config.yaml
num_hidden_layers: 12
hidden_size: 128
num_attention_heads: 2
num_key_value_heads: 2
head_dim: 64
intermediate_size: 512
vocab_size: 8192
hidden_act: "gelu"
norm: "layernorm"
norm_place: "pre"
norm_eps: 1e-06
positions: "learned"
qk_norm: false
attn_scale: 0.125
bias: "none"
tie_word_embeddings: false
parallel_block: false
init: "normal"
init_std_qkv: 0.042
init_std_o: 0.0522
init_std_up: 0.0601
init_std_down: 0.0601
optimizer: "soap_variant"
learning_rate: 0.00836
lr_mult_qkv: 0.5
lr_mult_o: 0.874
lr_head: 0.00936
max_grad_norm: 0.5
warmup_steps: 200
schedule: "wsd"
decay_fraction: 1.0
decay_shape: "cos"
final_lr_fraction: 0.1
batch_tokens: 32768
max_seq_len: 256
doc_mask: true
train_tokens: 117100000
max_steps: 3574
dataset: "wikipedia_en"
Each number is 500 + 40 x the weight over the matrix's rms, rounded and kept within 0 to 999. Layers, rows and columns count from 0. Numbers have three digits each.

# layer 8 attention key, 128x128, rms 0.0421, rows 0-127, columns 0-63
484491475446437506533474480497417491485528521557444525511513492492425550552523449502469499528490549503476479512494524456500508522502565509400502463541535483510533591504480523465542552481557489
551462506530493513489469512540523438516492472548533560510550484471462513519440521498496484468550454478452512499478587491552550520570469498576540430448496505480484484493477481441496462455523451
517524504497432485484523496470582477474530482437493452459554508535504528420483427500508456512506487546545530510495494464536541526554515513491456453445605547563504454495537477531495483473485507
540498514487520491506489504515529603557559454490454500440513526489551539491429446488448467519516534526536550464456451559493518483476534523582513510505530457521532494475553506473516449528466430
508549527475511516481499439463544469477464553475492495552553532516512490450534473464450517503408481503438424541463507443510521546535472474488518435478536557512492537501444434515549577492474548
553507510587461497437493505462525520543534523506474465492507471497530554465531468456492484525520532441551579496359501487505557518548575487549536479511481477515512491553489417547495511469484470
475508483529490495483506513463486510540488572450515589520430524507513530459489537521468505507465456478428495553460488453587470525473498504485451478454449475508492497552496484502476505518515477
475526472529507497503510530450501474443480488481475504523499536473366600488551515484444511517506495558503477465517569563559470496491507463476457506451490493504489506532466460516477490550516535
444533514551474416446479426455522489435464452535451436598441498505477515550486600511457451511511509426522496541512493488483478522510516508495551442419529535572442545516520485560507483475484499
516449416529487484514493518435481455468504546546502488493531491552518475478522481522483506515547502496477514518546517495534505524524468450479508521520556458568568569460490509456533473550535537
488479482484539487493434484448469584479509478500463516501494464462524524524458487487513549506512489513437487499462521520517497540481488504518547557523531573487533476502494508390440515476527500
499472470481551466521515477521467532457555506526572530445404436488539407468527480545535494448542464528503490474576485560492453544536494494546531563523532531454503511484508532503525473459481524
486478545534495499493481505463481546535484506509470424423507438522494507548579506519441462428504557463510555509433514487510536465503450438518572466535491460473486546454397504539467507551493543
541485514501425525502466544522560458466450494508499437533582537480451509575529528423476608521477573501518561512464505519458511479541480513459460492551422448566451531545457538437548476512495465
483461511540540540571500459541536489514456567482514508484535442608474501550507526439482491508473492482561544506538535496544487471430516509584467531478472502491515447510469504533460529461490521
481509479525457435484546474519444518518523533467452479545474508601544484400485580552456526444560494528494387470501555479598507486534542456559432479491517524566524484496486486504423484459510581
564473539487450469524482477497482569537599482417528490475505440466515525456491530471463461501476448449504477562494487498541500551483565491542466475474500527469494508465512397527465528421558549
498430497462480507524464583498414467539438536542534511479461486521465529435455577554514501530526454556483441467627478466465479491504478512483530518512463488490562504548485521513505547429491501
488474429429553560495409467504514437475456506523467551539459539496512460500483545546527528483545501526467488467500524508516485494529469550459527585523496541455495447455503499493552530482496464
470484505439480528500503469476513486444458521497498470498622520539493577463446501519519530509462477452453461452578507469538469486425444504501520553492491495545475506489531491439492528482560440
420511526511487550495513554489451500491466492452506533582536504513427513483552489548500462505496521481476529506543549538490468480466498476494535483450457493478515526473478432531526506558533511
561524500532515503508395629483528487474478495547502478534507476467485488503528480565475535481502457506488465550485525518492508561470514516467484552467516484473516465536531536527411488528482460
511527547580433481570459527456529522515533439463492527494531493556541512422491464517508491507418448526555521512407490501534492532488522508576520418445507545542498555436537503540450523466504522
491513447483549491448497468518540449515442477495469551479480503551493515543505583561509507553504471457481481502536445514512447521532504460476556522524488517524440551474539446442550416580520510
469470542519464473531531511459454551504500479485510519512513530535487452516466494523512479427440433506520476492498512444463503566457535498473490500419561554576501510508486492491585500484537491
510545523517560496421450461568519522522496544514406487532514570504438530539548539451475485477443532480533495501520488492559471510439508464434508491415386495559518531487503449487567586489512534
468506501540506501519521492525527571540496466501488479523523459531491397539438418439437548496460519476521549495478511541500479442502532474500464489523509465502550530495548507493522514517462509
480527543471474514493492469528572521456514448463462439571488518490460452553453452486498505492536486529521496601542502528532513541511480534499515511458480545512478527448453436481464498587530471
481474463537465510481540508522483564468515584463492563426564498525545486397523503503511465499475414518490481549464535492505534509531485508496467512511467494526531572473525482518486522526515504
545469523531443495427495506521457533576659482509541496512498506439551528493515511534510416505431509492462506555431537475510592561487594563484461492373510541579507563480477474445548501434485473
509500458514554523467504513466499511430532514460560559439452495512500455503478506489484506487497545551472487492459542504526454521499547508579518513472507533536507542493466517467438494477511551
467501468471438469476492482449510457488434462529493463488510540514498478555469525513474555504505551504501544484551502517536487472505464528456513512580512499498484477491548537514508562432534534
531460426470512509478496500437426523471552555474457528442533443537521507533492493509467434517534472557496481470482528483580487501500557539514435389468564520542516451526523496501461454474464480
505516486561443537490511503491494507516469460525463481540483514552495469515496485494509487505516519512488568487586463552490457431504469557511486485544517470505522459476517515417540474483495425
567444546481482468489514453582438551488496518471407525528572487480518596482447514544463447531450493552502581433495563545544482513526494510516472485412557474513494471471514467535471440469474586
546427459563506476512501480480520534564505470465550493510562480532571483408498514456481499511476472515502530477366587448515508503460469510523436507484530453386492488464445571555417529443516552
492467534541531511550521504449493500538510495504480533457470549476535501515504492492526571522478497467499578454465492529503487471464486506518545518460517461509520487503538503496513555484468526
463529469483438520544539476459522570516492498439526561476493532499557543521422516515474475484424515433488454474523484479571442491521529507470444478463539491544602481567486469527616528506443507
441509508422508532491486510561553440431453488556503528471458473556464478472425474496519617477475464542487487510520504502530484497482476527489552477509415489540513471433466543453482531448501430
494541520519482491487471470507541537566546426440572563442433462532563492473514463480527465521526470530490535508422474459577509574506502530481532460420480517507557492519469535548450488481524527
519445410485558419580535487591517504462458459526494441472510513526564474532582466438450519497506485526505579551499504490434513487527449491514534552546497453450481476545542532499473463465475545
457553540478519524476453583458528509473510496519472495527456466569481505472444427516509470549464525519500482507524468495516506452531420511483522416545521473560552532518555455565485576516442522
550481519482450476468475473456466474527528535454438533491492507525493504491465534550484540484535551543520524519471431485475545527456520498543478481549574452534489460516505453477523539520503515
425534506497478512480385521511510472465503552506460531508554546518474446450581454527520469504448495460511482500517394583509505457533530417509539480494472526470464510514501505447544579504453494
397504476540502512522423459532509488460504508538454449573454563482509560510510437432496437477488568434482529542514493470454491424476507496426491528512493461508525514532476464489516525472525567
492501561464406476493490473481457492474455554504440444524520470537495508514456489504492525478544539497473448510552518472492516478469488519547521531555459481498500507463474472557575535470536536
558494539494527510487534478468453552547435502485497544483545489519511520536501506472495492510549504533534461498518427491520515494532477490473501484502502504484540550468518465529475548510453486
556365528535514499472512497529460526545428533527498497486465520497561494489511527472527515486501551502537617469466539472458512572482551432451487481509479498451526457515555467615468570482508528
458503503434485628614463561549501454495468487520532470475479510528409521499478480486563550510504513523429435515505523504522518493498465543440508501545488506511556442571509566466530485463472424
522487536432475559471477510455492439507511546452547581484527537524474523503460476502470481463501488509507494445516449486539548521459572483535509447460563518564495528443491555463499583503459457
439541470444524464533524550428587441522443473518480492526540553487487515555508528474553503523481476492529521505534480544449528472544498456419493511503488512440544490462536554537482513539542485
463590481561477538449525499476559405468429464536468468482486542511476484576509564553516512473530477452542478512483491557498505471488516503496502530483453499535500520471516516499522484522592478
475516508449474438465484530512479503421456491467530426522528517583464506515469494509468533506565494502455421554480462498477453427466502421484520520510452423541546447526502531465542571548523512
447509534535496482434482549493475508520448499519550463497513468499461512449484528517457489393572546502527555533500498491503462501485530585549500459477507485479491466524528438506470474520452480
429505520522498519469472509518570513477497455545437528486461492463471537506499525475438477462477504529470509503462535497451510552467506431482479527513521498534503489555443544483535552510542521
522492459484515485503516518494541520496491519486520467532498473435495493466558499492525523492476512506489508515484523458469567489543471487561438541546554459514494496500493524457484487468521491
571517534512524468483472476515525539474482456464508501445554459431572503539445489533433536532515440497440575479449505448491537488495464509558458541469523512495461430568504466507522466520523505
555462505531504483492484476505473579540535472465545496409525570503499506458463438489513502578414496485514515570477586538474557529453530485519507495400517587517459511468549409556491561495488530
464520527470418491515483451546512508498569515482607539446471507531479506523492485506558469451464473526501430489587531444546427516524479549472538457536516470442466523509480540508508552468494523
416489574518520575588476509468539524483493534516525499518521532586493528513530431466501581498477505426486447505517533532470434474483456478483481535524545534493510510400506508514509517484529474
496476542510566458462471472469476551585529501483509488546528532520542537532520531450472470506486416433485515536451484481562537515557504481493483460417514523492474487485462493517574513474544501
522542564515467505481475500505618455529522459414544462482378509516550476486506470460526443469408451499459464431477477508452500549576482493503523426492511491486438484524579520535555552536424491
497551496501509552479526553507485513565469508477493457540501494579509559529442506498473484543437473460558494528465454553532496451513456462425516461459542535512534496497497502515543501493540543
468493491499500508500466553482537509445468537485523530438505458585549456486510481473528512523453482465486523564583452525535463568468544491461491516490540501500509561461530496496502585521539551
500521512464490463515472430484516544561486424463489490597516470525434485473449466436497484508556502552580549495490546580505465468427463518442454513460447513542488473498524462511490512481553596
528459528516482469451502487409479473601519490484525466512505545565584513457552599529449449485539520466477534527427450519435437475473429479482519462490555532452564539481520442564477511505539524
455560507436440447506465507486496478521448494515564520469495474496566465444541494533501464458507528445474466542499531541489543456438464484451525467518481484494507520552562479564471515586477445
526476461559538463443574474497500456519537567539496480488560554511546554486513559525480411494496489414556545519398494556542576499559540480504527494526492570467419516470482450484539497501580557
480503514492495517552489454477529488408452437489563468452455555512407513587586526553539533494526514576502487499547500522577547463508469548458519578479455511439520440486521530476505509479506507
481503550483515553508555510544470398471481518461524502544538480469574505479462561493512459548501528536480434494570518421481492496498500518542416399360428527534491494482487423576454500469495541
471545491544484491444484538524481534610475577495404450560527512477462571486507502540487451517550510448463485524453524423462529495473461461517494470439479493466484578457565412550471502402469561
502495475505531477484514550463574478504499447537549537484527462510508461459453568541470434506516505494457506459451524538548543477532525508466465484498502485492479459557576487562510475533505535
548488547497502457523509508473566473519535541536542513443532512512541482518480508583502480554513488469529563506442485488586537454440483406469495486510465476488485553502452465487542454489529456
479496566439488521558431522508556551486484555524494543491467508545498592604538505526545439519446439587486559547530550564438423523496537551385507438469480500507421508516488527511575523529483472
530474522544479557477406438542479509519497540553510493528534429579523497507431474497485637503554577449535493459450549553527525431470528516490473549530565455515501502501488542475521462516478469
447486522566487516506529553530476414516499566465518538538451471467506464422524507539530430528471463544513507542482576482497468529503495507486457452444540533422562489538484426592504494596510595
571569503474576487528519564556485566502491473488458545530435508470569442605537467532529445545434561475478421451559440498526502465549516476513534536513539476500502462478530520501432498540551480
594461554439508527465509509499485493568488532474523546466545477443448573557465522498520509501539547502515439457473418443478542422461535454503530512540509556490522490550496432474539539517470512
457555422444476553546525559552501541582480433550536537575508539522505514478524532529434484461457505550459404581481494485553472508457480587489542435400534506520441515502540457531500486527521541
501437498536540442444494504521568483479489424433564507528457477522619508531528566465502432465453421458514511526538532465576521518519541459560457422477528586465402533521470565527476483513430527
585428510484534510522476469555443452500553514441457448442508501492549530511551573503533460515500443566486549430551484483486443489469454499487508458521489538532497472523538427573538427495449542
481536457497544495442492499478485490507511596521575509463477476455487521500467493509496485479467561537506506516533560566630510446512461451545434433506473574565528514521578429557471453524437549
514547436512475482516472559534526502475487551454543480471429413458561536465552547458433526482557475421533545528513476538557462450471514511568498491571500479512448443474461481458462486529535487
478470429549449503506472493435444529531480511418485533536490529506551398555459510545550512495528449493531515518492645479483473539530545540454465480539473507521461524460415435588513513564387474
525548441509539441517547586444565479482467519525444461473482509469480535470481482504505483516446559460482505486536496487514541514507552497501516488544521451582467494465425430429422452510450479
479482489492522576465510555489525499482453547509452534457503442566505446481515535518530485512524470572496534548526582461537531483474522486527513573505528491512493536465490492402375489523558435
596436558431448499521472493470491542536583452554513466458486475485485520515452481563417371520563449496504516520403586526464510555477486556418493517538548532434543579549502519466624497506437433
472486483483486561518498470477525523440459485450483451519555547530463469485513551459521583483518495525532517503513500481529488507501509478519516459517451527568532452512403561484465506462562538
543508439517485458587554484474443486486500528493574580555497539519501523465515549482420416462458472457493545489445506541449541495443541538528496461518523515470473484487427510488443483472510575
451486487464477591505514522500528497548436481465534465494476585479484512544452460480499441504482542451460550485491566517477442542521545515506470502487513471472548495509463460550494577539517546
447464442433483514467461487557422556551475525516449474460456452475474526529446525535576490548477544569483474462596493515532439518475597573430522526506492550458454565473486530526488469445452475
494553493502536584512512566454500434540464468561533550522535507457550437518512473507587496574466525494453516557562534501489528541520520508460516479480510568529452474496499593553480465524463516
545524426504560424592495407469546540473492498531476482539492489454514486529523456474564517483510565482498547420541428529408511487512571462493562461538581486474520489534495513447506509550492470
466534439482510538529502491531520493551576484491524494528508469497498435468484502549520479533526491487468484524541504519535584552469490596519485522503493468498500491450537497527502542462586450
531495510492443573541500543567443501559570516418564497485579459486469535483487535501515482585422469491477457554524459499518451529460508457496450418488559503486512489496528460472485478408478496
512451464474544505514487411522521476540489548459438522486467484537505501530518425558485507521435475483493482523484556442524504544497461519477495524483503475568448406473504491503515491485500504
535518545467556468573537532517504452483507467527450461474546494503544433437524486417479491479462507498552460501533500467465509487549460450434525473544522493432459537539531442516485477468440445
491452502484485483544522495518508516551447568475498535500476468554502558482495468486591560516473549566509448473509416476529471496505425505519487461447448546475524453523447542478440568436504499
501548473447460522462543499532503467422489476466477510551535518531428498479593501543456486466475427499514460442559387559521447488559461430482568533513601554545492458571461523475494524471576553
481510604434437465498400557481505453470546560481481462603531456508479507520435549528478516508479474427516521487421539546462464432503533405474575521471498486515504493530504448498530478484521516
501404480504460523454477456563528562509537540496532515419437441559557459513513528457559500479480460537490484508501443481489519396538492428495535473488552463548441507522501510511479450477449494
483580481504542451469518538448473547524487503552423446524551575557461502547501496520504524508494521508556504474634458492549390483488549528517489474537512485497403445437565552410588543435521526
506466448482546432508438562446468529435541628444493626522428509512492521413496547518486499491490488515495439485559553539527464530552506481538555495504490575469488489525496508509467548508483479
453482519469508495501418486532468422484407461467525524466480461523555422606497544478444504495474478568518440471507541538581474483499549470475494505519489451487517492530457488438539529489549526
504483451485460470489438540484443445481445493403522473470566518516550555546457474532488566451466484452427452580466457553535538464515424527556519526572456464473527462462510469475493533460532553
497473540522482462523477487431577478467514497451462521495506460472503493454475532452463494500509497479507516521467547517484541502551524521500499489493528550515433489495492549558578545518537540
524507534450501499538448483456514483502499488487389489560486503494487526543518512477460534454461465461559548553486475498588496462649550533461512434597429520510538474493471474478497557506488559
529486505513477447543510479444476471574570502530494546475557462534587531559545551481392442479428474467524487522399487445479408566533388541537505505467598505480514590524507463527582445464516525
552469510460537533492459457468429566465517547514494468455646479493457460523536464445510538560457476573487440535444502492530466516463434452453529538500519484485520491535450527459515540496506521
507471514585494533455516606524539531482530527388476560457490473506558526542457527556460446397488486480522512532473441406517498514518480475490472484510567477488571541539574475491507491506473522
452489471501530451482483479509520559582593432455530520492478455440598524536504468467540443488462475459551463564449491549455472498555540553502449473375498539495495521477479507480448437502486462
537509527400543422505450525568525476528482489537500505530530509485384526499489481454451516515520522579461496470486439523455478502508436526445575519547467459439569453577450481563487494443521477
494538493536513474407516419451457536503505578503497473416487472475534526497523522505432508462431419539506508452489517393516590600497522468431537528493532523524456574511488536513486401535552505
568472456495466498526521492462508503548569542498475480458551435433456513534470430481461529649551480489463395530502486554485474494479508510509529472513443498466462555543509519578516451427441540
604579435484511494521486514495497529511430522521508514455521468455540438450533474517495527543533451458421506481505465552451542552493437522514524588508516500499508559488493558426520508551589493
484505539474536507495462451490467509538539485542434526513488546459442429532412566578495570488519553449540542458481499532523531486431470514495561489527495432510571546478432497490485554508574525
455508473459541538542482527486581456437514434512501434499439523511496566527445516532468538613503567518564506544514473495489460472525439502463482464605469521457540428489482517456474556471457476
509524573502530518529537468443454468542497526513537516505479518418573546435516517526569506475517530523544488515456505483474475519552487467568445536518440453429419491482542456504483483518567570
394489484410533523480486518514529497445450472566468443494452568461564485653477464421504490552507490512526522565469489531459500549486531530419534486544532466461467407517512555570564533501440594
504481468491446533568548461552450435461511448490530512456501446539492549483466484489500471502472504513532423481665507448420454528522489488444592533564496502501486515557489474494476571517471459
490524499493567523549549459461500569467451493434479547468465514502466485577575559473519507448539479475476471413463511487568499456464419507524501499490414484453522459503524503584447555513474496
493488522541524494536480460546494497490468490499463460571506511491490553455515558433494551519478478566513481512474446514475523505508437500469484477526450452509457461547498481479491487507476495
460505481461449591509488515439489422463494522502534513516460534532540454487496486521548522483555474434498458520505447476534456491477525499417549551475546526504504592533508517445504472476495519
477536525491451527383407412552498470529526525507517460516525549505484435461470476488496474495480580465478506536497462545558536512524559516547488508503446484505465444548524546520582520460434631
541591541511508461469506448436487499523533469453530422541434531501553461523530487511536485492367527399548524461493512485472545593512522431478415446483529506484404510575503490495407542486514535
491531507486505495547466553580546475565451522614440480535491560577471510425482508517561565496462504478538363455521475459500417577458479543430505447477487505457540438456492559510407474517462500
539514395508478488460527562500526547544426440509553425482497471526556465537449555520456501483564525527523550456475414491389517513497530520514540476526480451484531445448504526528494531488457394
486491469484487502580519456471411572571488429555496494515522468502549532541571490523510522444499488409540487559522507542514544509466491451500488544577473522441536538463475431479568480444499478